{"n_layer": 14, "d_model": 256, "n_head": 4, "n_kv_head": 4, "head_dim": 64, "d_mlp": 704, "vocab_size": 512, "activation": "swiglu", "norm": "layernorm", "norm_place": "pre", "norm_eps": 1e-05, "positions": "rope", "rope_base": 10000.0, "rope_fraction": 0.25, "qk_norm": false, "attn_scale": 0.125, "bias": "all", "tie_embeddings": false, "parallel_block": true, "extras": ["capped logits"], "init": "normal", "init_std_qkv": 0.0224, "init_std_o": 0.00424, "init_std_up": 0.0224, "init_std_down": 0.00256, "optimizer": "soap_variant", "lr": 0.00538, "beta1": 0.95, "beta2": 0.95, "weight_decay": 0.16, "lr_head": 0.0149, "grad_clip": 0.5, "warmup_steps": 200, "schedule": "wsd", "decay_fraction": 0.574, "decay_shape": "sqrt", "final_lr_fraction": 0.1, "batch_tokens": 262144, "seq_len": 512, "doc_mask": true, "train_tokens": 776200000, "steps": 2961, "dataset": "wikipedia_en"}
Each number is 128 + 24 x the weight over the matrix's rms, rounded and kept within 0 to 255. Layers, rows and columns count from 0. Numbers have three digits each.

# layer 10 MLP down (transposed), 704x256, rms 0.123, rows 479-550, columns 0-63
117115094139146132158136124121121113126118142125178139145128108123128123090172142101145109099106093132160124095159153169082121124120159135168135145164173129122096181092097090154085159126090103
102125152128158126091144144118161115131118141143103115173180165127123141105154155105142140119142127179158141127103130134126104150107118191097097112136138065149100112181140137144170151196119132
134149129146078153112094136089141071101114085127126126070123145109143128162180154110151131127158105112124157123119096103129164144110153162124158158151138136133071109123116118120095124133100139
101140126123144116126113166107152160106121076124131119121096124147123136108137162152142105158132106119098131143104122123154088164144121124134100140142106148163121098098121155161116147113157134
104143107105110166170114152114156138139130103125129166102120131126103148181128096094110098087148168105087125123125110108113153135126150126105141153124112110133125146095119142116086145119150103
135139052132121168121125091162124127128140130134094126129079112133119128110151153132152160123101091116145146132126118117150099125125123113085131118122160124151146080148174132128090126161159128
097126126171123142124116113162088154113086113168171157111108131089112123141151123140083090169102119139110103108139145138147115184139135097205134168137130109130159141133132110146098112158138117
122117126109150099154132148102092163098126122119083127123151096102105166157126131128116129137112139130119129150148134142143158109120187091147078128117116082152136146154151165102100135142162132
149131096153102148080135183115107097096128122133122107140124102133116166150140097158103130075120160130117105108127164156111163100134129165124124144103108152132132159140129126137149139162124124
121130102181104147123113141135140172160095148160101112115119097117149124146157137141170147127118133128147123144134105123130134144131119095126184101074163126156101125139101103180107147116124159
096154139105148111160116136129110099125157107147128145122107147082113122131081149140118135142137167115105156126155144115129147150101132131117100138127134144159187161185100151088127131154084100
097121134119122106114132115088143128146130144157173111136172132120134132134107123129094152126122156158138146097157138101123117159096131137139125153114165085122132095150102085135147143174113118
149127174111078102107137103118115146122139141127105119108115150086111115113124174111149101132136143120172100144093139092117110142143138097121134130134135119140147092106087140095148144122083142
177180096159157116154155094133122128101129089124148152140098148158127102124177140157101132094103111121105190128133137092110118142120130115124110141131138092136144127136118068079133131114121123
115113126152132087148151103118058085136120151108140134146171141141119110136128095139136142097115135104095162125144116118140139104135149109114136152131125109104136117082143148118109142122119111
113167138113116126141138163125111112105158111132132114117094165133116130118130135161085093160120148163141111111124144142148106091115172133145096096117159126123136102143170105155134175158148094
127108106145134050103165094124131143104159117169119110135108119157105149122106132135137156158116118157145090117149140094103134148109150136131105092106188123090131131115123127128155079118124114
117159114133134155137163138102135126149106148156149116070168121085134156142129102135129113166112166095100112100127154143122120107102161119134100172127160143085168126118108156119098116126119136
101149128115134134106118093172107121118083127102112129131136126171107127136117157085143110167134089148103119134135110145104186133183109155121040158068107121122128109161158118134148126133129124
158158081081146128132102092126124124122133124098141136146150114165129138136103093117167116105106160098147160117128115112164103129146153136173145112131136113161129097179176111108126127131161141
148127129079130142156155128125092102128088167129134134123154124119117113135152105165124133163142149148134139137096070130104122123122177175118102118140127136122102099164150158138132109129161154
115115118160128143116167120118148070110073136125137105124130144138071110131139132156159095127122137079129102141161151173073147134132118095101118126137137094103143134139107149119106102114112133
131117160135125094114073124150123141113145179119136124122141167109120129126121129144136106122115125107119151126097093153153126168115122139137108143116146069119159122135113145168166094101098103
178118117154121101168108123108132136125107096112148119166139119087094101094121118162112117191124136148136159124092124145120107154113211110135113151115131138138093144144130128152141176109106153
168143164095160110148123114120088110136151121108133116117150108164124156090080132134157123086152120148132122123173152134158102122138119122129108108138130127128134092140114163107210145136146141
159135155108111126088160168127128177111191161134148144157158139115150142153133138127101132145135131117154180141144148100103102175148118081105121165145118134141138124112107105077124111124139109
142125151115119115104150170122130133143115125157116111131156129144128148120142182125122122136135121133119133124102129145125137114144151132139118097153131104123131155088162112143080163123115096
154108127090117100139107166132140149124133123135106119143120134090132124079164157133143096089106143103138118146104168131081124120136127134104090090131083125130135115151153144103117122129127165
118161137124143156119102119132145107142134077154144116106095134105166112124090101086132092148083144108146113153154152102135110117137133125138063195161150117176121106142136141084112175174128169
133138167143134098117107112099139142151147135088139142118123179151121128182166137144124138105138153090110144115105166163125152168189113075171094096137140144123122111146167174099144134140106137
116134145116133133106109167132120184120154133152124150163142122132107097160147116163114121123119127131106102109114116131143149123093133134134140115107134112133122108110154084118177099138158170
120122150127137148118137097090148122124113149120175092111095125140087135106176099106134163146188114166100160101086161122228147155154084173109120129144149110154151147117157119154163138125109139
088132145098139083105107132119151126144127130090108171137178164159141133157136145130147132132189131127128134127095106136117142156172126130155139154090125159096101125143141127119111169141115139
124117134122098144174136157101107124105176118176148144151118087111142137163126143096127126108133173133154160076106136122146137148164101120103097117162133109111129127130097113099136131125173096
154133166122072118098125139107140118107115087130176149158141141128158142084102151115135108135152122077133121143102177126123139097105141128128124122101162137155120123119146149119138145091090107
152087159123101105101154130130122116105111171074162125170121086121155181150120102118148158113114137108135121109164129099139122152079057073148129119138108162132110150098079101100125141118167139
118107178114134104114106084117138126108148110155125128150119105120106152131116140137146131145120157179139081103136116101135105153118148155155132142128116142116103117159096134132163116134099144
158124114159135123125130142121124070165150134140150106133128123146156133124124131141108159157158102160114116124142141126139124135110141091130152108074110096102186121171114144150139159136053133
138187127157119161115110135148142096122123108134149069068136139127153142103106108139121127101103137103099160105124167176134150132107146110107148107154149095134110111111132077127129166139107137
094110135127083136092107136144147153147147117147162095120115114120119150117157130134153147093140127150103125104116118121084119128113164114139127148107142136160123148117157138153173120116089189
164126127117096132163123163158157109085095160150168156167123132133100074121113107140123118122149117126147117129136136104140167118053140096090145162167132156131131119178082091121113111192106113
121146150146120157166128137148168158099149134106147114164185127121140192132148115109105139121147148152141145174075127140147111141156092137156126112159124160118088099124117146140140134096128136
121127137113107121105117122109132166160176121144137106094123132135134136123159136122128140120119141124114139131118105088099144102104128153125110138144149149118113134117133115135116104124160119
136142123136118134101130106162183135112155091136134147124159102141109156104164152116112144090124099124144137117115111111100095102136118132121124142167156122123091106127119117133147106124126114
116116099109108150125120094094126136133109146122113181085099157107129154156110154113139140131122138125119120116098150121109115137154127068143113134105098147107102116105117140157108149154121161
153148110154123059136121162133133121133115137170166121151171145146168155117129093089136096136058107170154143175130144147146123078124166155090142136092134111146140100142105152122124150104141147
131142128130092090122093136071104123097148163109116146144158085138100111120143130115117114130147122115111128120116113121109159125105102168169134108146089137096128134113132100095185100090119096
148129101080175121104139149106134105141138109156099106085109092111118123116152147125147147125154124103120099129139125138127129100152112133174098113111159159147160142175137128170164138161111104
093136135116147145166117172148147130129103112183205145147159133202135126140117099110131118089138123177146098113115156120112125100136125173134147146156189150142164160110147169121102164121119103
090112146124129130160100123083094128121130103149137102096133141079073146122125106109128147105166143119115124101142119138071143100124137147106106139133133095116153149101120110139143159096131098
134113128147037125145111142085144133128124110139139125143140098114135098111112118125132118111129120125120114138170087122196128154145122133168139142139151169162128138139106134150141104129135114
082116117125151161118133110142139130162132114073138118166148162148130154171115190137100112124129133185149121141133132124165092131130143131146104149153118103158123081160123163150122152169091200
103100111147088124129128165127107092127103124150132124115125143142140090153162134151158138110174140135146131122124103159089171129137142118098143101146095123134096097144178107117125130109125125
108151152143137138147092112116136141137144112141134126174093094127141126107144146146132134132145127112129151127144120107140118147129132135156128113145126093109088126107153167143159140141130176
107106103117116070096139116120106133130094128136132100136129089124132110160123104152133107160157135140154096165101128134117122096149058156147115134147172130135104122126101125119128103102117097
171132078130112135121126116138081145135131127137117133137052156158153106124118159150088111141097123155126152135122156134158118197101133135122149130124100144144081139107134170123134154159104138
136152178097125145144177110108138103168127107126129091116155135183114096137089132113117129088164099137139109133107106116117109134155140068099152126167131157146180128139100138151165155129107210
121079133116100093140103149105105134137113155124129139119061138158128115137143131154107085150126164116119105130132191144142129139109095133125107142120137125114076115122120151109147113140139120
163146131100099119118130140133147121135129124131177130108099166149101117099092111123101142168108129104194135140157119138166082142129166130136135138154150094141125132139117124120145180158104110
144149108138141147133076141154121144110149140125099103127107157138131117108141089098040121130115087150125127158163103153154100146145096129086118123136141120190126112061152126113126146111140102
117116128135141150114120169135156134096109172089141115121116147112100147109113123144132078126141161130114118098113126066147100135131113147089173115140168113122107120110130134136149133130161084
124131109150085132155130168110117114094095068102128133134154128087116136138165143127089139098100142142099126122135167109188126118145134116118168143147113119117124163110128113089153116114144127
088117101126177155148103135124128115158125111092121078134151133116148127105101129126123133151112170146118146133116156107134139077113097129133145124129142121123161121142120128116123107093123124
139144179143125133134109128126091151128131116131124109135156140127117126135098174159120143158106120098107110098122118090135171110096119122131158134129076136128130162114156131138117077115128117
113102132167155142124125103118076143144098123136185126103103176118133140122120120129158138155095116144151114133091087075131112145113173133159104162117103089138150113108100097144101124204114190
171096152120132137163135080108105133143118147186115136164115156090133159099158143166166121117160140112120125091112142111141094094107122129129129151099112135118123133134086110164121128141081112
139133135106118118144105126146122146105134092124126115150133156104170103130131106140078147115130109110135113137129141126123106093144149128078105135145126136110126098130166161094146091117110111
166150131115124118142131135134151097140153123166135150111126120129195114098096105124105168126142110137128106109109093101148127115135132139111116120138150155094140096116140093113131119091113093
166157096131158125118167108078109154130134147180130124117117097115078151129120122106139107141111119087115163091154152129135177117101134122091109126126163129112150126111134149147123076093180096
115135103157126108143166101149145138117152109112144132110111122139136147101153099149158107133127137118083160131078141173145118140144162164137121116106141112144171131162112138135132160165146133
153104134147130050112095115126143150146194112087157120078132096118121106100133098129101069159109138108149115153159115148100133154142145143126125123115126139131140117131108107097115140134176137
126156136125093157087172118149119168157094100116141108093117129129114118103107131125164088129140129097131158135139124154116143110098139170138155154131148119093136132060132096132109158135128137
# layer 10 MLP gate, 704x256, rms 0.123, rows 480-550, columns 0-63
120180174114112155095109145081152150164092091072111125082064140136136123164120123118123121138094128120176148152103181076107120098129139125132132183093122125145111130134123092140120091176126130
136104153123153106131116104124158122124140154097150154143145090111109181126121113125151134181163132154112091147143154134137099144087120131157088142135151100134139078153124121157124163160116132
110161127151077120147113122155104086145126133107113090114122118139141104119106143143107110171143146126136138189148078108096135120164110172177127174156097134151145149121104157112120111129099127
102089122106126149122123140102152132102136161144130121143146127115146149106128162135102156128132105115156120147105130117128103119158140124133132147105128134146149163133132117122147154126057154
158143117126122126179149157115137136136088121146078130118162130141147126127099117177132167123082151146086130152151116127143109126148122119150128141138127130152119132140140122120126104146134168
135127140130113092157136112091163120188149160135138140126119143137144126132117153111131098145130117093140150085127126135111118160107116087149132150126096155171126160111128085115151097117138103
118151090125142112135123141099143176103129150104108123062115127127189157158093096146130167131108127140131166112151066144148113159120143112138154132139115133122146147151158102095138146084104108
101159140120117167097122131128135172102134127151136116118110153122126157116157098149125108083132125130159136097137111127087167120161129097123130106150104119122094136105142143122119135121100129
129109139106113178096111136145100122111134166116123122156092136137149095151118135137151129116078124144137095073139089131091110079139133134105185188143156111132112075112171130143107113141105078
081142093170186156077123134084099150128105138122126123130119077146123102133145103143116131133121132107143110154107129135138152145151130170153098143151138149136093150160107153138134133157156121
087103123138092093112109133180154114144106162130077155127102138163099125114122102093110111127141133120130170139142134134126106115093112117118095106139190122146145119155168159111136142115156127
078075096087105158136128127094118138105158145087125177126168118091128121151166160107083122102111111154143143118134171146154099142138118108162125097188095109136088155131098182114146115110162134
120135105098102085103160104147118091131119154105173109057137132097120124151124158144133087070115090134162138077144169098110136118157119132143154097104162152140088156116147111122138194128107116
147108137140139148117129114095106112132134149145060078160170132103122104166121155131134137129147170106167112155092127148114134126133126145127129144122121079107163088095148152133101127121118115
124112144144081089108122144107142144156129120153144131147109142131127142086136162119115108124136118153103123116132115116106138102159067120158099161130128137144094123137131127147094152114150160
163128114086112158102111118128146099123122127147104132123105125126152135122123144116148132134130113118123110126145164147169175138079116119143141148147127125148161162121126134139174120101129155
134176134169093158127120146061134139143131147102067127122190142136121111181088109133160131097131147105114123095111157141100121150137144143127123117135164128114092095144150194083185186159060148
108161133111109098120114185139151118119159174172085162107164076115113140093103117116064146152128129112085116166115106129143131163155128101135111129123113146097100152175094136118119145146171134
152141099135097114103088116156144109165136119079106133134082130132150149124169128174147109074086140145164120093125141099129118137178156108104134088158138137153097108114102134102143117118064188
146124134104158117136173176123147107094166109133139112141110168126097110136102116090157129105135109136097125136109155125126158170142136148073128194121066124130149109084085106104145159156066102
107079108095136156081139129167151135129128112130098126159142102158105141087120110122152144166156116106111121155129107121122104136087123142154121180122106074155125128116123132105159139134110135
155126137129128150133109114157120109138113112154112157088100143092090132087113102153126137133131130138150128078136121153113133089131095121158139162116144117115172149148117172134151133135151127
092116161135172140137139111146145072140093099150085122126145151112135090147131126106149144124122158119146099129075101125149142095109142156141102132128140130113095136144149118164160087137095133
109114119094112115155108131132120126159132094111139100149144103098123129107134171103144146115142111146137112155147140112123128183158108160125141125090125160145100151080134107125121171126070174
137146104157155114145112118143099095108113132160142155129109098124121132106079145129128131152090140165109121152125139132127104129086123158161121074135124150148140151091143160117130120100135180
138134146175083124150151125089121125108104119151132105144128126137131137151158083116121091112143087132157077128113111147112120168094133134130152135065123106074121089083143106110150146124134130
121092162123094097132113154121096138158110133120159121155173147112129122143149114102153139123177105110107122130073155119124085111165109137127080126089089086128127120154083168125123136126154123
149103158119165124166099109123135120104103119112153159129104103114145114102112110150121123127116149124126155161146144122121161160140166126117131137151127146139137150113167134142138102124130140
152133099094135122105129115133165126168137161133149125125160141087110139124112145134108126177116095124111128148150161137168155162115126164171109166138116170129137129136113119113145149141113138
077095137180150089113149118182128162098158130134157156148154128122107161121188109133059151107170147130108161120118149129129123149080120071133071158170119147182150114090107140150127155087104091
102148131112073176128119153151145131132168152169151095122115164125152106121142147185086142100154123123130128155136096108108174103086126094149099110091172124117128114144172142156142107140128131
129115096127146113132117101144124076127150102084122153146162116140127131119121130120085163125134138097170164140194126081135180106158128138129095126123114148143121116126101086123162176177124146
115152164160139122156119068122149135131151111073102151121187148089105152104113143118104152173126153103158111140112120080121178113134130144152120126136136103146137165093109141131121164091119135
097149122113152172137150140109178150158100140095141180185153144117125135082140099107137127153138115106155110115114157114081158179125145122157147105182134108122162114145109137175147104146139132
157154132117072132142083136118159133158159110156108098174106118101133135137140138124147126117140124130108092124134134091126149146134130076135137134143129125158125088153131112078099145127133105
159120132153136110120148166122139100123175105108140110123107146137164119107103145160115165139132133134141137143088171146080127143128070090130141134095097108110139146112115144114093133109087170
160150109102118186117119162144127097125096144147113101130076101119109137152144138120113185143133122125102096119135078128089120137186134150089137140097143132128148168130170129118139166144141130
126166145121153155155133151168085139118138104125124089096130117117109121137084140138099106143126121094150135115153126143142162106123164143130119122125129095124138124118165132115129132129125121
107132111146093132125119172095127119172185118145097163147111145144109105102132133120145128110146099171113140118138132108111115110061134107096116107094135117157126109108113144111143140107122161
113065050133173150117126142142143142106117113109108089150135142131148125114119111140098104121142123151111124098144128110140145140138132120173118118075064112122099090138137157146104141155157131
114145127116082139140144119093124162144146142119132153150103100107137135107140181115113113164096109109076153139144133113112171133124108148133133144141091126115128109170072146132108149146150142
104125136098123169112125128135125096135111105103103147122111137108095110136109114091125140109109166099152140115154102134149133139109103123150104109167109157107153105153124129192116107153092111
136110172118116144099085154133137097164121117112147075110129114119110140109125146111100150134119137105115139171168134122153130142180076122133116100068156134140127107128150109148146082143158129
097136117143116173142147116114141079110135145131118159060128163115167141110106101152150148093118097117110159146158115145123114110104090125148105129165106113177110124154158118136145172109167136
126165135126123133150102160127113111102114127113169156072141111118112114156105125146174161129145143143198162173152145101162098145114128098102158157101133138190121111142139112118157112147126136
111129127118126157116101115133108103043144112105106157113137126096110194140160134115095112119144109154106122093095096115128141118085127146098121084152126117067112124143126153129098062131155136
151167084095128090145093118160099128130110154097110112149089108141148138104123111144069142152114140097134156125123180131157108171122171098147105128127109101115095144149125135106138141123149111
142149097114127103083136147147112130113137111164150132099126160130132154128170132167134117109133131138099181149147122155121153123145106153143144117127143202117093151090121134165137122158124106
122105080131160121128073146105136163139124063170130180107161127126123145109125147161144145141133138142149156133134148145140114114090145112150090137113113138117128118136152145146066132109097132
130110100127137152126106146130149104121132115083120140117123094084087094145115134129114102149152097116124156123190157112125164152112140161127094154120152112058142120147148166127110105135110133
113107155121145139144088117141134142124120139123130121121161100127121134145147131119094144121157115140100111125157173135146109123107144132114113125157123112177150143115133165064144145104144146
192088103132107160106102137140136135115116135109128128091135130136128122102110148127124090110083120141068145106165138125084149147118119118143134125159131106185112078126072090173109093105144156
090153129123110150093118157102101101102161133121137161114127124103122148119157111123127112087141112140173119120170136096095158155137190083127118149129113121119079154108086094137109151113153126
127142100162112104099146120118121095067136142131131077137113128146131135173149145117142134107155136122148106178138105110124163108165131176128110110127119121073176145150121133148128136137111128
139147107127165146120066106133130150107184142110107117159131114111137130119153162102126107080163136124135123158130097142113128114141105151146139143113084141148084148139069115140150157099132148
140089134114104150110097128106144173143134131106146118130131158123162136120121139114122121074130123138099102125102167129104102094157127100179123180132131106123105148146074126139101127122117120
162178098097125146122110152154145090155140126094136100065111134155106112133165113086142109149086142115158104118176163118122120109117139140114098122123144180127113103145151128158137126123139127
174183114131139118122138167115115150135185143122155146141162173124139157126113107107085124120111147112161091134130163096109133114123049117152133088175121125148144175138140124109112140153145130
114117111156118122144099143114147129091152116127142112089091151157124137145122123080110115117146105151091159149154109119145105168111132089171142123152115122155166090129132143131126104126118120
146109126137164131119095170133109136115107099106153138132144090147138152101132110126146104088107136127115138111094132117147121097125147174108128084087166141070127124140118132110169096150118155
136141137127103085138151115115145076110174125139149113175160154163160112157089168128108120129120143079102121089170149087158141109099094139125102100136121171108107143115115138174149139162134111
139105156145123110090142135132141122161169120150129167159152102107130162099136130097155164149105089134074152134091137119115181133132117146134078181093109116116161091122163125149116144075166149
103149117118140159170187188129115125137143122099138131137126138098140158150119117151193114134120163144066104120150126092123105133122090129153143134099110099134108133129118124113115122157123118
114103131152122131105170140140139120078135091129092141147184116113129177154106176141129158129150130189114131139161150103175146077111121123088091129126162146110113116126129110139141167100129086
137145130129096112150088130104182147153139162139121125148136159110114158155093140154145129128116126101110091131119107126100134108106139159146127184185157134136150082129128144138119143136048133
147118145149120148169180134132135093144162130140143118143102104187088109118146129138095092173136122143110161137084133130110138114117076085152096125113080100177130134145115087148128168133114130
151153098098115098125170123166130152131156116128117149134091138150138140159107111123100097135135127127092129098111177125147146128136149088164159109116145088124125153124111129149125140139140138
146089079138179106100095139144100092136127141110139122124137114147137128147103140128098139153151162156116149109131175115110144120135162108146114118157142095108146111131121149135084144092150131
127113145136140163136104053167120129111129120122150089097120192166124131121126145156105084134107087145122120102133093104072150142136103114098137140124131113159106129109109128118143101156140102
142174117133131105068164119121144111126122148184143146104101089145122117119077123108109161179136096123164166150112162111143120131147142140137127129137147117149116162121079090134144139150122106
135124114093147137110158091155100128135120146115147131084133136091161155130159097108122113128150190105150140136103147121134150132105124121164127123122085107129113145115107097118164197139156144
# layer 10 MLP up, 704x256, rms 0.13, rows 480-550, columns 0-63
170113151083116096161185153157138145075128157128130119186145148154129153134101119104114163092108111119090146100123126137111116113076125087143128097151142116137151145123114163146092072080134140
110086089142134114121106123124124119137128114170139102132111166115095122123122142105080143120143130120114144127044118118157098140109142127152167098118098113114101087113145134117138135149097133
168130085141132177137109135127121120121141128121147136138107155140099132122144122116156114132124090126074155126106148121163157122107133086150141130174152137143096142101092100142105167097137142
074119137101098137147118118128145148130103148179110138111153123164136180142110107104126151141133109116123160123139124146133108119138171146112111136149133118095156105116118103115095106111121115
114121143138114096148143159150120145097110126122129106123127089144112118112117155149129121118164126137105131080145126152135116112146128130119149086135154099160135130149118109112145134124139131
123121131144119140143159123137135160137137141143086100132113118140131136117126122131160114110107160155093151150114148097121099129142160118106097089123112116139108177114119108170112125076161140
130143119128139143174146103131105125109144108097084134169165127100107129095122133155143098149151128135154146144141120177142134090101147110139109130104161124185145161136141168138155172118196149
147115131124138134125142162104125130122127133133149058162119093144139144113135130164109153110147192115095134143148192120112112102125088117096149121102104110131119139089146160150126097138118159
130172128149105107152156087080124125140108114118146119140127126119148129140104129133133092137113122108168124139153125144135146110120153168155072122154161133155206168137147120117132131133165127
136103155121129161113102091108151129153118119150149110134151122122123139133155143129154129129104117119186128096129150135121072130130104124063106187104142073105163136127117088135143118110100119
110151108138144139114114126126142167094135139137157149138138106132134125130092159113129099148124161098097098126136144127117116173086095117118136176131171150151132069116136089093127147078118151
153142125136083125127117124154167129152145108102160094116142116145139133117108136085138104113110100112173117143098131125139139105055108109154069119109161115141134122110119152067106189121104113
088130140078126089170157131103093108138111140141130123134070113110121152146107132125116132138142120147152129116077146148115113118132117104125124176114085121197136126133097110123124103149114077
118144132126150116156156117154137164130127186145172084135162146108148124099156119131121148123124084096114115120089108072160121078111107158146111087102154163167128120148132158145105139109106127
149109114131111136141124154109132145127142130106120139152135159146107083146133144158161099143145146160112139141136144135153121120092088102171097123105136133127146144110140094142157130147115126
148091147132099146138175138082147116089143087169125153122119146167135140152134093158134127134106108128101065122143140120121139186128149169156165103148142109106099141123115163137142145094132112
141163127159148127123171152123126189068115110122122084126128130134144187154178139101132107126155134119121127144146095118114126155140151086056135150126149139143119111112106094151073102107145127
106128094149131148087140147132149149114154092101164149133143130166114093119141136144164099134122139140135098104141158108147132148123150133131086171139112179079095143152148101095121089121154110
126149107110139106144118159130142143101149146133135137088154086144111173111099090134118131084134131118141149139098162091152106122114138075172111150133138149094119117135186103105117150154118102
137146106118111141130109135096119103139102188116136146133190100121116130169152156080150152158136132130155102140131138111148131118148173126137125152183182113143114110136132094080118124130130132
113128157089132154063089116132122107141119132152109094127159165109064158085120100112145102129134122140099104103149160165123101156135129150135129110121088097120129105114126135130104141113127148
179152132136094094122149119143153142110135143136126151146128131086131125079152104085101138141117165137119080125081143147101105132129106104172180170142096125103121125101104156147126133056165096
164165125136114120123127100100106145111119126106142093173129150175136140100127092133121170133136089155105135106141196152126140194129148099089147118056092143179102133102146084124187111113110179
151124156151134090122143130146127140155143149142116134117143120098071131120180129084165154116097072122142133114115137162126171122123133128150127130108125119123130085099129151138135114128166085
145119113123152121137111115154156159128095122107140096164130117168136145106113143097106113155126144115069112144121101133140113145177102121134129139096124127148138133135128120129106111149104122
124134120139102142119109129094088109140131137095125166124111092124109135146146123132135115133122125152144145120188138126143122123116114132150111153162113138098137176147105101090101160096147141
143126120099121157155121099139114143128109137151126091165129165164077126092115105148138089111131075164104128151089117092145098134115177164082117124094099120122146130152095127131159178128163163
101137098150183106138114173129144160119095140121137144098112120124158126119124072139125138144133173149133114138132169128127144106064160122104159085103105138152134129093114110164137132154065132
151154152098123140115107109108089103172132141135142156165160136113177137096127139115120148135145116142083123106144208160105111098163177148160116172164171123164136126151154151147175089100118116
093075114155171127100107109144105094147116132123114125108156162139143159160115141059123135148135134150132116181159101153123082152115174119099131082127135118128125153115153123168122122105124124
151147138134134131182166117113157214164103164110129141102159130119135165126140076112135160145089157148089120108120168102131144136119119137120146126113148120130110126067123147102113139148113161
092126140179114118156111149154185165125083114123128113117155060152142148120123092166122095095129120137135118138181133147171134148131131107130136091140114106116099166132131144161103111159118136
129100170136114135195151104092123112114135056084139129160103136114134167151152148112144095142172115113097122153166170117114201133120132135132164131124151139153124110093122163127110130138152184
091133126094145098167100142103134128137127127084138118144107122120100186114109121159134149155132115091115133105150154141154125114154117100092113143125131089141105166120132099144099149118099174
120134141121171095192110150138113153144176185126114172113112145120120085111162132122171154134173135152159116128110126159177134128112117120116113105177087124076112166145161108198166112093100114
146093144134135111078135092132118166095148094174141120132077134129105105124129145121157117138115128127093149094120136171095116127164111139112183140151106099100162111122113107102157140100124171
125101114119151152167145082126137125148078111136122133119130151082162150156103160116101132151150171156098088068115152173116136101130136160106126135148153106107153146157137150134143109108112155
090148128144166102151157183125139160097147108141107067155109086118079129144148110140160135102147122170120125147091102130072182158127153114118118123184105174112100110059129152140079156112101120
115125092129151096143104128120140143168115138160126119141122144148094131102126149133060102097116114149104110149076104165103130108102131134148162152136164118151174129150102066135138147107138099
140143133147164148130147128144166156113101111147103149097118149144139102163189143143144169118090124124150134139123171107157146083101164096106171174142135171120105115130096160120152103103156129
127106154115110169129114116173114120096103159172136084157154110101130119117146181165131159141113123112147088150142128135103131140119135143127148080129162119141199088145135110169191115153161123
097120161130108103081130067132134106120125159159119133098099145141096143175128138155103135114123139143167141151139133138102127113084131149114089110156106118077131138177088113164157083144130112
141165108142158132127113113109136146171136160086133104120129138103094121117101157102110149147138137150138138157129104137173137129134080139148122123133139135121148172136119124098144113150158153
114157173143139165112157116101133101133126115177162096131165146099113140066143161148125120110122139107138102155163168097149123085131102145142118100130102136101127126107104115128105119125124153
156123139105143127106164122141149157114136121085135121155132130144094141145100130133117151066144127116144165112156120125163150133155121163103118162137103118100129138152104130128146107152110156
145135092135109124097111156115132115096156157107115119129078136094096126151122139104129165148110123154098099136131175127136138134133139148132150119134106140116166121122162154149131129091163115
161144111123107096142143157155148138100122121169073108132135100128118161128142170131147103085129135085171141124127138127106101114135097149172116143106095144090122107159145151127106132134082119
124063119126158124167106142141138140112147141133126106163111095116145106138130107166138116085133083121118165133152162133107194137145082127118122157105143122116133134140201135143103124107092119
129134131125165154148157141102114149111148128141160126104091135163165131133115096110113131172122113124131129113123104141139161131067138170113119083098132146111147152136098167091155116145100130
099146099138131095126146162148140079149137140097081138114117097145146145129119060109121122154090115168138147194122113131118117087096129140127169145098156098142129140084132142143132145149118162
118164153130145189136145098099147131123137128157127099123121099125154096140110173152162141166117122095099108149135117149159151138143128162118147145154127123142116090174080153136106105113153137
107150102131083086126088137135092116160141098098117107113123120177124104106143163118160108144147121181139123139133158118148096115117153115150124121150148129154101118126123162131123141093138119
146105140153112149144154081158099134146158153125111120111132117101114136118171155139052131105130123135156109143152131142152101120083150105113111094136103124132149157117143153119133145109134104
084167119132125133107172130118162149123190119087128130045127099095134103095124139142101096168135097117144107125125135143116116144095148101140136104154129117140127109081164122136127103119127138
099168141133098129138153115137102138130136070098128097126147080125106133112142157123124063103120143149121148147162117118141147169111134104097132148175099175085144170133146177088110102127105168
143127130136119109106131113091111129202083136128134159138174160132091161119155168109120122116123108127104125140108120145115088092145096130113123176147130156137125075149071128090111154118147144
098134131095187140091090153143165113147178112111094133166154147122118121153089117083127137129152108113137127146091158104107145129059138090120139143105127138127106116129106119131112119101154149
077141092156102106094110107097172154155152119136128106126142136125120143067139170155170119092145115147151089108140105131131092137107135127124124133118119113133133184128133138169133111174089145
111128111135109102113145112145091127192136161120097154146108166157140114128113111127147140133102138118126075169076154143101125170125131131118116095160166129140130140103102096106125143126110146
143107090122127132168087151134117071136125121157162101110138119183136142095079106095174116109114104112122138123114119132101142106129131104143156136127142136183150134103099167120096121144115132
104077161143114068094099164111116126133129149161108151130096158091118122107110155098173089097158088110103124137137127110158137109145104117109119138093105141132132147164125084137132141122125132
158105140132139124140159143127108106149125167144131118173144129113138125141122083140107125128116128122135128151128112137144110145124103128135087151097128126121085140134129122184150162127100117
090165172167110141111167122141121160116087118126104151123105110145139111181128180161153150131127133072128133134175120125151108124139140145162145127111153144118132062142119095125141102097153115
115100113106159103091107157121137121136164136167126159104096157180086117147143132114112095119160130120152080116111117146110132149202125145096139133103178123158138147112127138166145137104143145
167121119126157140162118157086128128139110148160144127110097152124114102101145123066146123139131125113139116118174144123140098157113107090125137148119132156137161124158163149130136148132137185
122134110113093162152125115111167126125108124128088168149122145133136155134125117101107142106104151164159114144100105146141117158130151146138184112120067113115080146129155145149149111171172162
148111124129132130151138101152117128150133134120125088117123182118083124121125120101115151090156156133132124160129096127105088136171121127153107121122129126110107089138107132134112138156110160
165180125130126092122149113170176160137112118127138148128186113146116143145116099108147114131145132169131124115097086151168138134118139139156107142127113169148113159113126109072158075096130121
116086130076111187120178139116128133094108112105135090140146144171134103162126176134071152143129108150155139133138079125104163121106114126161113169105141133129162114112117065143118104118165144
180162094185130121135138126150136134104166107141098172124149112139152125131109150130097114181107121108153149104144112116106140123123150114152149148127078122099099143114129200156129157130099147
124142067164136115119124088132135112153122117118102098133095096092140150146096097095128105125129097098134131111135113117133105112110131127134153123115129124128089066137145123135152109130124114